python train.py --num_hidden_layers=11 --hidden_size=384 --num_attention_heads=6 --num_key_value_heads=6 --head_dim=64 --intermediate_size=1920 --vocab_size=6311 --hidden_act="squared_relu" --norm="rmsnorm" --norm_place="pre" --norm_eps=1e-06 --positions="rope" --rope_theta=20000.0 --rope_fraction=0.75 --qk_norm=true --attn_scale=0.185 --bias="none" --tie_word_embeddings=false --parallel_block=false --extras=["local attention windows", "shifted keys", "gated attention", "exclusive self-attention", "value embeddings", "value residuals", "hashed n-gram embeddings", "an embedding shortcut", "learned residual scales", "capped logits"] --init="normal" --init_std_qkv=0.0375 --init_std_o=0.0 --init_std_up=0.0375 --init_std_down=0.0 --optimizer="muon_variant" --learning_rate=0.00261 --lr_mult_down=1.5 --lr_head=0.00582 --warmup_steps=0 --schedule="cos" --final_lr_fraction=0.03 --batch_tokens=131072 --max_seq_len=4096 --doc_mask=true --train_tokens=480500000 --max_steps=3666 --dataset="wikipedia_en"
Each number is 50 + 12 x the weight over its row's rms, rounded and kept within 0 to 99. Layers, rows and columns count from 0. The size before them is the row's rms in percent of the matrix's.

# layer 5 MLP up, 1920x384, rms 0.0635, rows 1610-1635, columns 256-319
105:59 47 46 75 45 31 37 48 54 54 52 68 50 47 40 44 55 31 57 52 70 58 48 43 50 20 41 62 60 60 75 28 50 45 66 52 47 42 41 35 61 43 54 58 41 61 56 54 47 41 54 57 44 51 51 31 47 51 58 58 53 42 52 52
094:71 53 42 41 49 55 44 46 56 60 44 63 54 59 57 57 33 72 55 78 48 57 37 72 58 69 52 49 34 58 39 65 45 50 19 36 40 56 51 45 39 66 47 45 49 44 50 59 09 65 51 18 49 68 53 45 54 32 46 61 49 50 41 60
095:40 44 58 55 63 39 56 61 65 52 54 47 46 31 56 65 25 46 49 62 42 46 32 42 53 53 71 62 60 62 52 37 46 40 46 37 41 47 61 46 46 34 42 43 49 58 56 28 46 48 54 54 34 58 44 47 59 39 71 20 32 61 32 69
096:51 65 59 30 60 53 51 56 61 60 61 53 42 44 53 54 55 67 46 51 42 64 31 32 60 36 46 51 52 46 30 56 55 44 60 39 31 59 37 51 76 74 57 45 58 50 33 43 71 43 63 36 39 68 37 57 50 46 55 65 75 37 63 58
110:41 44 40 42 68 50 53 40 79 60 58 45 46 54 47 39 68 23 36 51 48 79 60 61 36 47 69 47 42 43 40 47 42 64 41 47 55 51 74 56 37 36 58 58 53 19 49 57 64 40 53 41 48 58 56 75 62 60 55 45 45 54 46 66
095:45 46 69 53 32 60 58 63 47 59 65 45 32 42 55 75 55 50 62 49 56 56 54 34 60 54 71 50 59 39 62 51 39 56 58 53 67 27 49 15 33 55 51 58 37 52 23 40 63 54 43 57 70 65 63 56 46 43 55 59 45 42 50 47
102:49 49 47 60 46 47 45 42 49 36 53 57 27 45 53 58 51 46 58 68 52 35 42 55 59 42 26 36 59 52 47 45 32 38 52 40 39 28 68 38 45 63 73 73 33 67 64 59 40 54 50 52 67 37 33 40 32 57 53 41 32 39 55 57
099:41 49 48 51 62 44 69 62 55 58 63 38 42 54 61 57 54 52 55 62 57 63 46 30 50 46 28 83 40 46 50 26 48 41 40 33 59 23 63 46 52 54 30 56 55 32 53 42 55 56 59 30 72 70 44 42 57 57 59 56 39 62 60 61
097:31 35 38 43 52 46 45 48 50 36 68 43 54 45 56 70 33 66 51 70 44 40 71 62 49 75 61 37 62 62 58 37 56 63 60 29 67 37 70 52 49 37 51 43 33 50 41 62 69 51 63 60 58 35 34 56 53 39 62 40 63 50 67 54
099:22 48 53 44 37 52 43 87 45 60 51 65 40 53 38 45 55 47 51 53 33 57 49 39 47 31 54 49 47 49 59 40 62 60 68 34 42 42 35 47 57 50 62 31 22 54 32 46 69 42 50 53 41 49 44 57 39 48 24 54 51 52 54 47
095:50 38 41 52 32 48 53 29 51 55 43 60 48 45 48 56 50 67 44 49 47 49 74 53 44 45 52 46 50 32 35 36 53 56 60 51 46 39 58 51 63 40 34 37 47 73 64 44 53 36 79 35 67 75 53 38 47 52 57 51 39 52 52 53
094:41 26 45 41 62 53 41 45 57 50 52 40 41 36 35 54 73 29 54 54 39 50 40 49 63 48 41 57 55 61 43 37 59 49 65 39 46 47 42 51 51 61 53 50 59 34 47 54 56 45 58 33 44 48 33 67 26 47 52 38 50 41 48 49
106:45 58 68 62 79 58 51 45 47 47 38 32 54 45 53 45 37 37 42 47 36 45 42 49 36 46 50 60 54 43 62 49 51 52 44 33 25 39 59 44 48 52 42 41 44 40 50 43 53 54 63 38 47 55 53 63 45 55 58 56 26 51 59 34
101:44 47 46 60 57 35 54 50 65 38 65 63 39 58 49 61 41 61 46 55 40 44 39 40 52 61 75 21 44 65 48 54 48 28 59 32 55 59 33 63 41 44 70 28 52 63 28 52 54 34 58 40 52 35 59 49 56 43 70 55 62 49 44 49
087:64 53 25 45 62 30 61 51 34 47 39 39 44 46 32 49 61 11 44 42 60 53 42 49 42 36 66 46 23 39 52 47 52 24 69 44 67 30 50 36 68 59 50 58 44 38 32 52 39 44 37 50 41 71 49 58 65 46 41 55 69 46 50 49
090:54 55 29 56 45 52 62 32 34 46 22 42 57 54 49 57 55 51 39 69 42 45 70 54 54 50 66 34 69 51 71 39 58 42 36 51 43 64 59 51 44 78 47 51 52 62 49 51 60 64 47 48 40 55 34 51 48 71 65 37 57 55 53 36
099:51 43 58 47 45 75 51 56 56 35 69 69 52 77 63 61 41 41 49 49 52 40 65 61 46 61 60 52 70 30 58 34 18 63 27 55 47 71 43 32 44 69 18 46 62 51 63 36 46 35 66 66 47 42 37 50 53 36 48 50 47 61 41 48
119:41 43 36 60 60 26 63 40 51 54 45 59 49 42 39 45 59 60 59 55 50 46 40 41 28 41 33 61 52 67 50 43 32 69 37 66 54 46 46 48 50 47 46 69 81 57 58 57 43 35 27 76 56 53 42 58 47 25 68 49 52 51 60 41
111:45 33 62 44 43 37 52 52 50 34 47 44 54 48 53 36 66 51 43 46 47 66 65 52 54 37 48 76 16 51 54 50 31 69 44 52 51 37 43 74 50 42 44 60 59 57 49 54 53 40 30 46 58 46 41 41 57 26 51 36 55 51 55 33
096:46 42 58 46 67 52 72 41 58 58 43 43 47 58 48 66 53 53 45 62 50 58 56 46 46 46 63 46 59 65 45 67 53 56 47 39 61 28 43 47 45 46 28 41 52 43 49 44 68 48 64 44 28 31 58 34 45 32 55 50 41 37 47 80
097:41 37 54 39 42 38 62 63 39 64 45 54 53 60 44 50 52 57 39 47 38 50 65 55 34 29 52 51 32 66 39 29 37 43 61 53 49 57 60 67 62 36 40 79 55 44 25 35 70 70 51 49 84 70 45 59 42 55 60 27 68 40 51 33
131:60 44 48 61 52 52 47 67 68 64 39 45 55 51 55 41 47 23 51 60 51 47 62 57 50 55 55 31 25 56 40 54 54 66 60 52 50 56 54 52 35 42 51 51 56 33 47 59 62 29 42 46 46 64 30 58 38 54 64 59 38 36 55 32
095:73 37 58 48 29 57 61 30 43 40 44 56 51 78 62 41 49 34 54 42 54 33 37 42 38 48 60 42 49 60 72 39 41 42 48 53 46 31 60 57 35 54 43 40 66 66 47 43 41 48 42 63 52 52 44 45 43 44 38 59 55 70 50 36
098:45 51 42 45 57 53 67 45 52 39 42 41 46 65 50 38 46 33 50 38 44 68 36 50 54 46 67 25 58 27 38 60 63 67 53 70 59 53 52 60 35 49 56 26 61 42 45 60 54 48 72 31 74 35 53 57 65 31 37 44 51 43 59 68
098:52 46 47 56 53 49 63 53 61 27 59 36 19 46 69 35 49 27 48 28 54 53 58 63 54 56 60 37 16 39 48 59 47 33 49 48 46 37 58 83 53 48 55 54 44 58 55 49 33 41 65 46 63 42 47 48 55 37 49 42 79 54 59 42
102:41 43 40 54 41 43 64 59 70 68 56 38 37 45 56 60 37 63 30 48 45 48 57 37 40 46 54 51 30 24 37 65 51 44 56 51 63 47 48 55 50 48 29 59 47 43 41 30 38 39 64 45 37 59 65 60 39 57 47 50 51 62 60 59
# layer 5 MLP down (transposed), 1920x384, rms 0.0861, rows 1610-1634, columns 256-319
104:44 52 58 65 37 49 32 66 59 64 58 53 56 45 62 40 52 64 46 48 63 67 28 41 36 39 54 43 47 66 70 57 56 23 41 48 26 49 67 46 54 31 57 45 53 51 62 54 43 55 36 62 60 42 71 53 43 63 60 54 45 38 44 69
100:66 33 45 51 54 51 56 58 52 50 58 60 49 39 50 48 65 55 48 37 34 44 42 53 46 44 42 64 51 49 52 49 54 58 49 43 67 49 51 51 45 46 54 36 43 53 63 46 44 38 67 63 42 48 37 29 57 54 41 50 56 92 51 53
101:58 56 43 58 34 39 56 70 67 32 48 59 56 37 75 58 48 48 56 51 41 57 22 48 50 66 49 48 40 77 54 40 63 29 65 40 39 59 49 66 41 50 31 53 65 48 30 46 44 66 42 35 60 55 69 54 60 32 16 46 66 62 59 42
100:43 37 45 51 54 20 63 61 52 29 68 63 62 35 29 47 44 37 46 53 49 48 27 69 41 55 57 72 60 70 53 53 66 58 35 49 54 34 38 44 51 60 56 75 37 34 55 66 48 51 46 56 56 37 34 38 56 51 40 27 69 77 32 47
103:35 31 65 25 51 52 52 38 74 43 56 41 57 66 55 48 41 67 65 65 49 67 42 87 34 52 43 23 36 55 69 36 49 44 55 59 65 54 52 44 33 58 49 46 37 34 30 45 46 71 71 35 44 55 45 59 43 45 69 62 57 79 47 33
092:49 49 65 49 69 60 46 54 39 57 57 33 35 36 27 47 56 47 56 41 52 53 55 24 83 55 44 31 25 55 44 38 62 61 24 45 45 30 46 52 40 59 45 45 72 46 31 61 34 64 52 52 52 41 43 45 64 84 53 69 49 35 54 26
096:60 64 30 36 62 55 29 59 71 52 64 32 48 37 39 48 69 56 52 56 48 45 55 53 43 34 54 47 61 44 52 54 46 53 39 42 52 56 44 37 43 57 71 55 43 55 58 52 42 56 69 46 55 60 40 48 52 43 71 52 66 29 39 67
100:23 64 23 67 54 67 44 49 48 61 61 46 21 56 45 50 41 46 51 44 52 47 34 25 45 62 59 66 17 41 70 46 54 73 23 63 51 47 55 63 32 33 69 62 57 27 50 55 51 61 61 52 49 54 44 48 32 57 48 61 70 46 39 36
101:61 60 61 70 38 62 47 55 62 60 42 66 38 66 54 49 79 45 54 51 39 48 39 65 59 53 30 56 60 42 40 48 70 50 57 49 40 47 68 31 62 48 56 56 62 22 32 74 55 53 55 52 55 54 35 52 54 44 49 36 65 33 43 63
102:43 42 69 66 36 52 67 60 36 52 57 45 47 37 58 62 33 60 57 64 68 46 62 60 54 46 33 40 53 25 44 51 40 39 45 52 49 32 61 55 48 54 52 71 50 40 36 65 38 38 81 66 44 52 49 47 68 60 46 59 35 51 37 40
101:48 50 50 41 50 40 71 59 48 38 36 46 61 52 45 50 33 40 63 51 61 49 44 55 41 57 45 48 39 66 53 48 54 33 55 10 43 46 55 50 39 53 42 28 51 78 52 45 39 70 44 53 57 42 58 68 30 46 41 64 41 50 46 63
092:36 46 45 41 48 51 31 67 76 52 55 72 41 56 47 39 69 49 75 46 58 36 55 49 62 59 49 66 57 64 53 59 67 65 51 24 52 49 57 45 32 45 41 60 49 67 60 62 56 44 52 39 35 47 42 46 51 51 38 41 65 69 46 36
106:57 50 32 27 50 44 41 53 43 59 53 49 67 37 40 52 37 61 40 36 43 74 43 55 57 56 55 47 66 77 54 55 53 40 54 32 60 51 40 57 50 46 31 47 34 35 60 49 80 59 46 47 70 44 51 64 36 53 70 72 42 61 51 32
100:39 57 48 56 62 53 53 33 53 44 30 36 44 49 59 35 49 25 54 35 46 55 74 25 69 38 76 44 65 84 49 55 47 29 49 58 16 21 51 61 42 37 61 61 54 50 33 50 37 58 34 51 27 56 59 62 35 69 45 51 69 32 67 30
078:31 59 39 47 61 60 44 58 47 53 60 57 35 41 62 56 61 51 60 32 71 55 55 38 61 58 52 52 47 43 51 46 62 52 47 57 47 37 38 54 54 78 64 56 43 51 45 38 64 38 23 43 45 46 36 46 65 62 56 26 41 55 50 55
097:37 72 62 33 48 27 30 26 59 26 31 61 50 63 62 53 54 54 65 66 61 57 38 78 38 58 44 42 49 41 39 65 51 58 51 13 63 50 38 42 64 42 41 57 33 40 62 38 51 55 50 50 34 35 30 71 65 72 37 71 48 47 42 39
103:44 56 49 60 49 62 42 34 49 30 62 57 46 58 47 66 64 60 49 33 29 56 78 48 58 72 59 55 30 45 72 44 38 51 35 53 62 45 37 48 22 46 50 63 59 43 67 48 45 56 43 57 57 62 45 41 38 44 44 44 69 61 57 36
109:36 42 48 34 68 59 71 30 55 61 72 42 62 49 59 55 60 60 46 75 37 61 38 55 30 48 63 67 49 56 28 45 58 23 53 29 36 50 56 52 39 60 58 55 48 43 61 43 35 44 44 51 48 65 33 50 37 51 50 52 64 43 59 28
105:44 45 65 50 62 07 26 44 50 27 51 54 45 30 69 57 45 43 32 24 58 65 63 58 62 46 48 47 41 43 59 79 44 40 42 51 74 36 54 61 51 50 50 43 43 58 46 72 50 76 51 65 53 57 36 60 54 33 40 49 65 52 81 26
093:48 53 42 63 70 47 65 54 64 54 36 36 46 56 41 72 55 43 49 29 59 62 55 42 64 61 40 64 50 45 56 56 45 76 55 49 36 39 42 51 41 59 45 63 36 63 27 58 38 71 67 25 57 61 79 58 90 63 45 53 32 55 34 42
096:41 48 28 41 63 48 29 51 52 58 52 47 36 52 30 46 50 37 53 31 54 31 74 30 37 55 51 41 46 43 47 55 47 42 51 54 41 50 44 65 46 44 50 35 65 65 55 28 53 62 63 44 63 51 48 58 61 70 39 59 41 59 57 30
114:67 48 53 49 41 38 61 57 66 40 38 51 51 69 65 58 29 63 57 39 36 46 53 18 62 57 62 43 53 58 46 50 37 65 47 73 36 65 53 55 22 51 59 52 42 38 61 46 41 57 32 55 54 72 58 54 34 51 52 79 61 38 57 66
099:51 62 52 49 52 55 36 51 54 57 63 49 59 33 62 68 38 54 53 52 54 47 47 41 42 37 52 54 62 35 30 69 47 44 40 62 48 59 59 44 68 54 43 54 40 49 56 60 56 58 57 43 57 40 40 42 65 50 56 46 63 35 59 63
096:51 46 40 51 50 58 38 54 38 69 72 47 35 53 45 33 35 53 52 51 42 51 62 42 36 28 49 59 60 58 51 51 19 31 39 56 59 35 32 55 57 30 42 24 44 37 45 41 56 46 48 44 41 40 57 43 42 52 39 73 46 52 53 63
101:60 46 70 41 64 53 72 74 28 34 54 46 60 54 53 41 64 50 48 47 52 33 53 48 46 55 50 27 56 61 58 68 41 65 69 56 54 73 62 78 53 39 54 70 48 32 44 55 36 71 49 59 31 60 46 36 47 38 53 65 68 33 44 36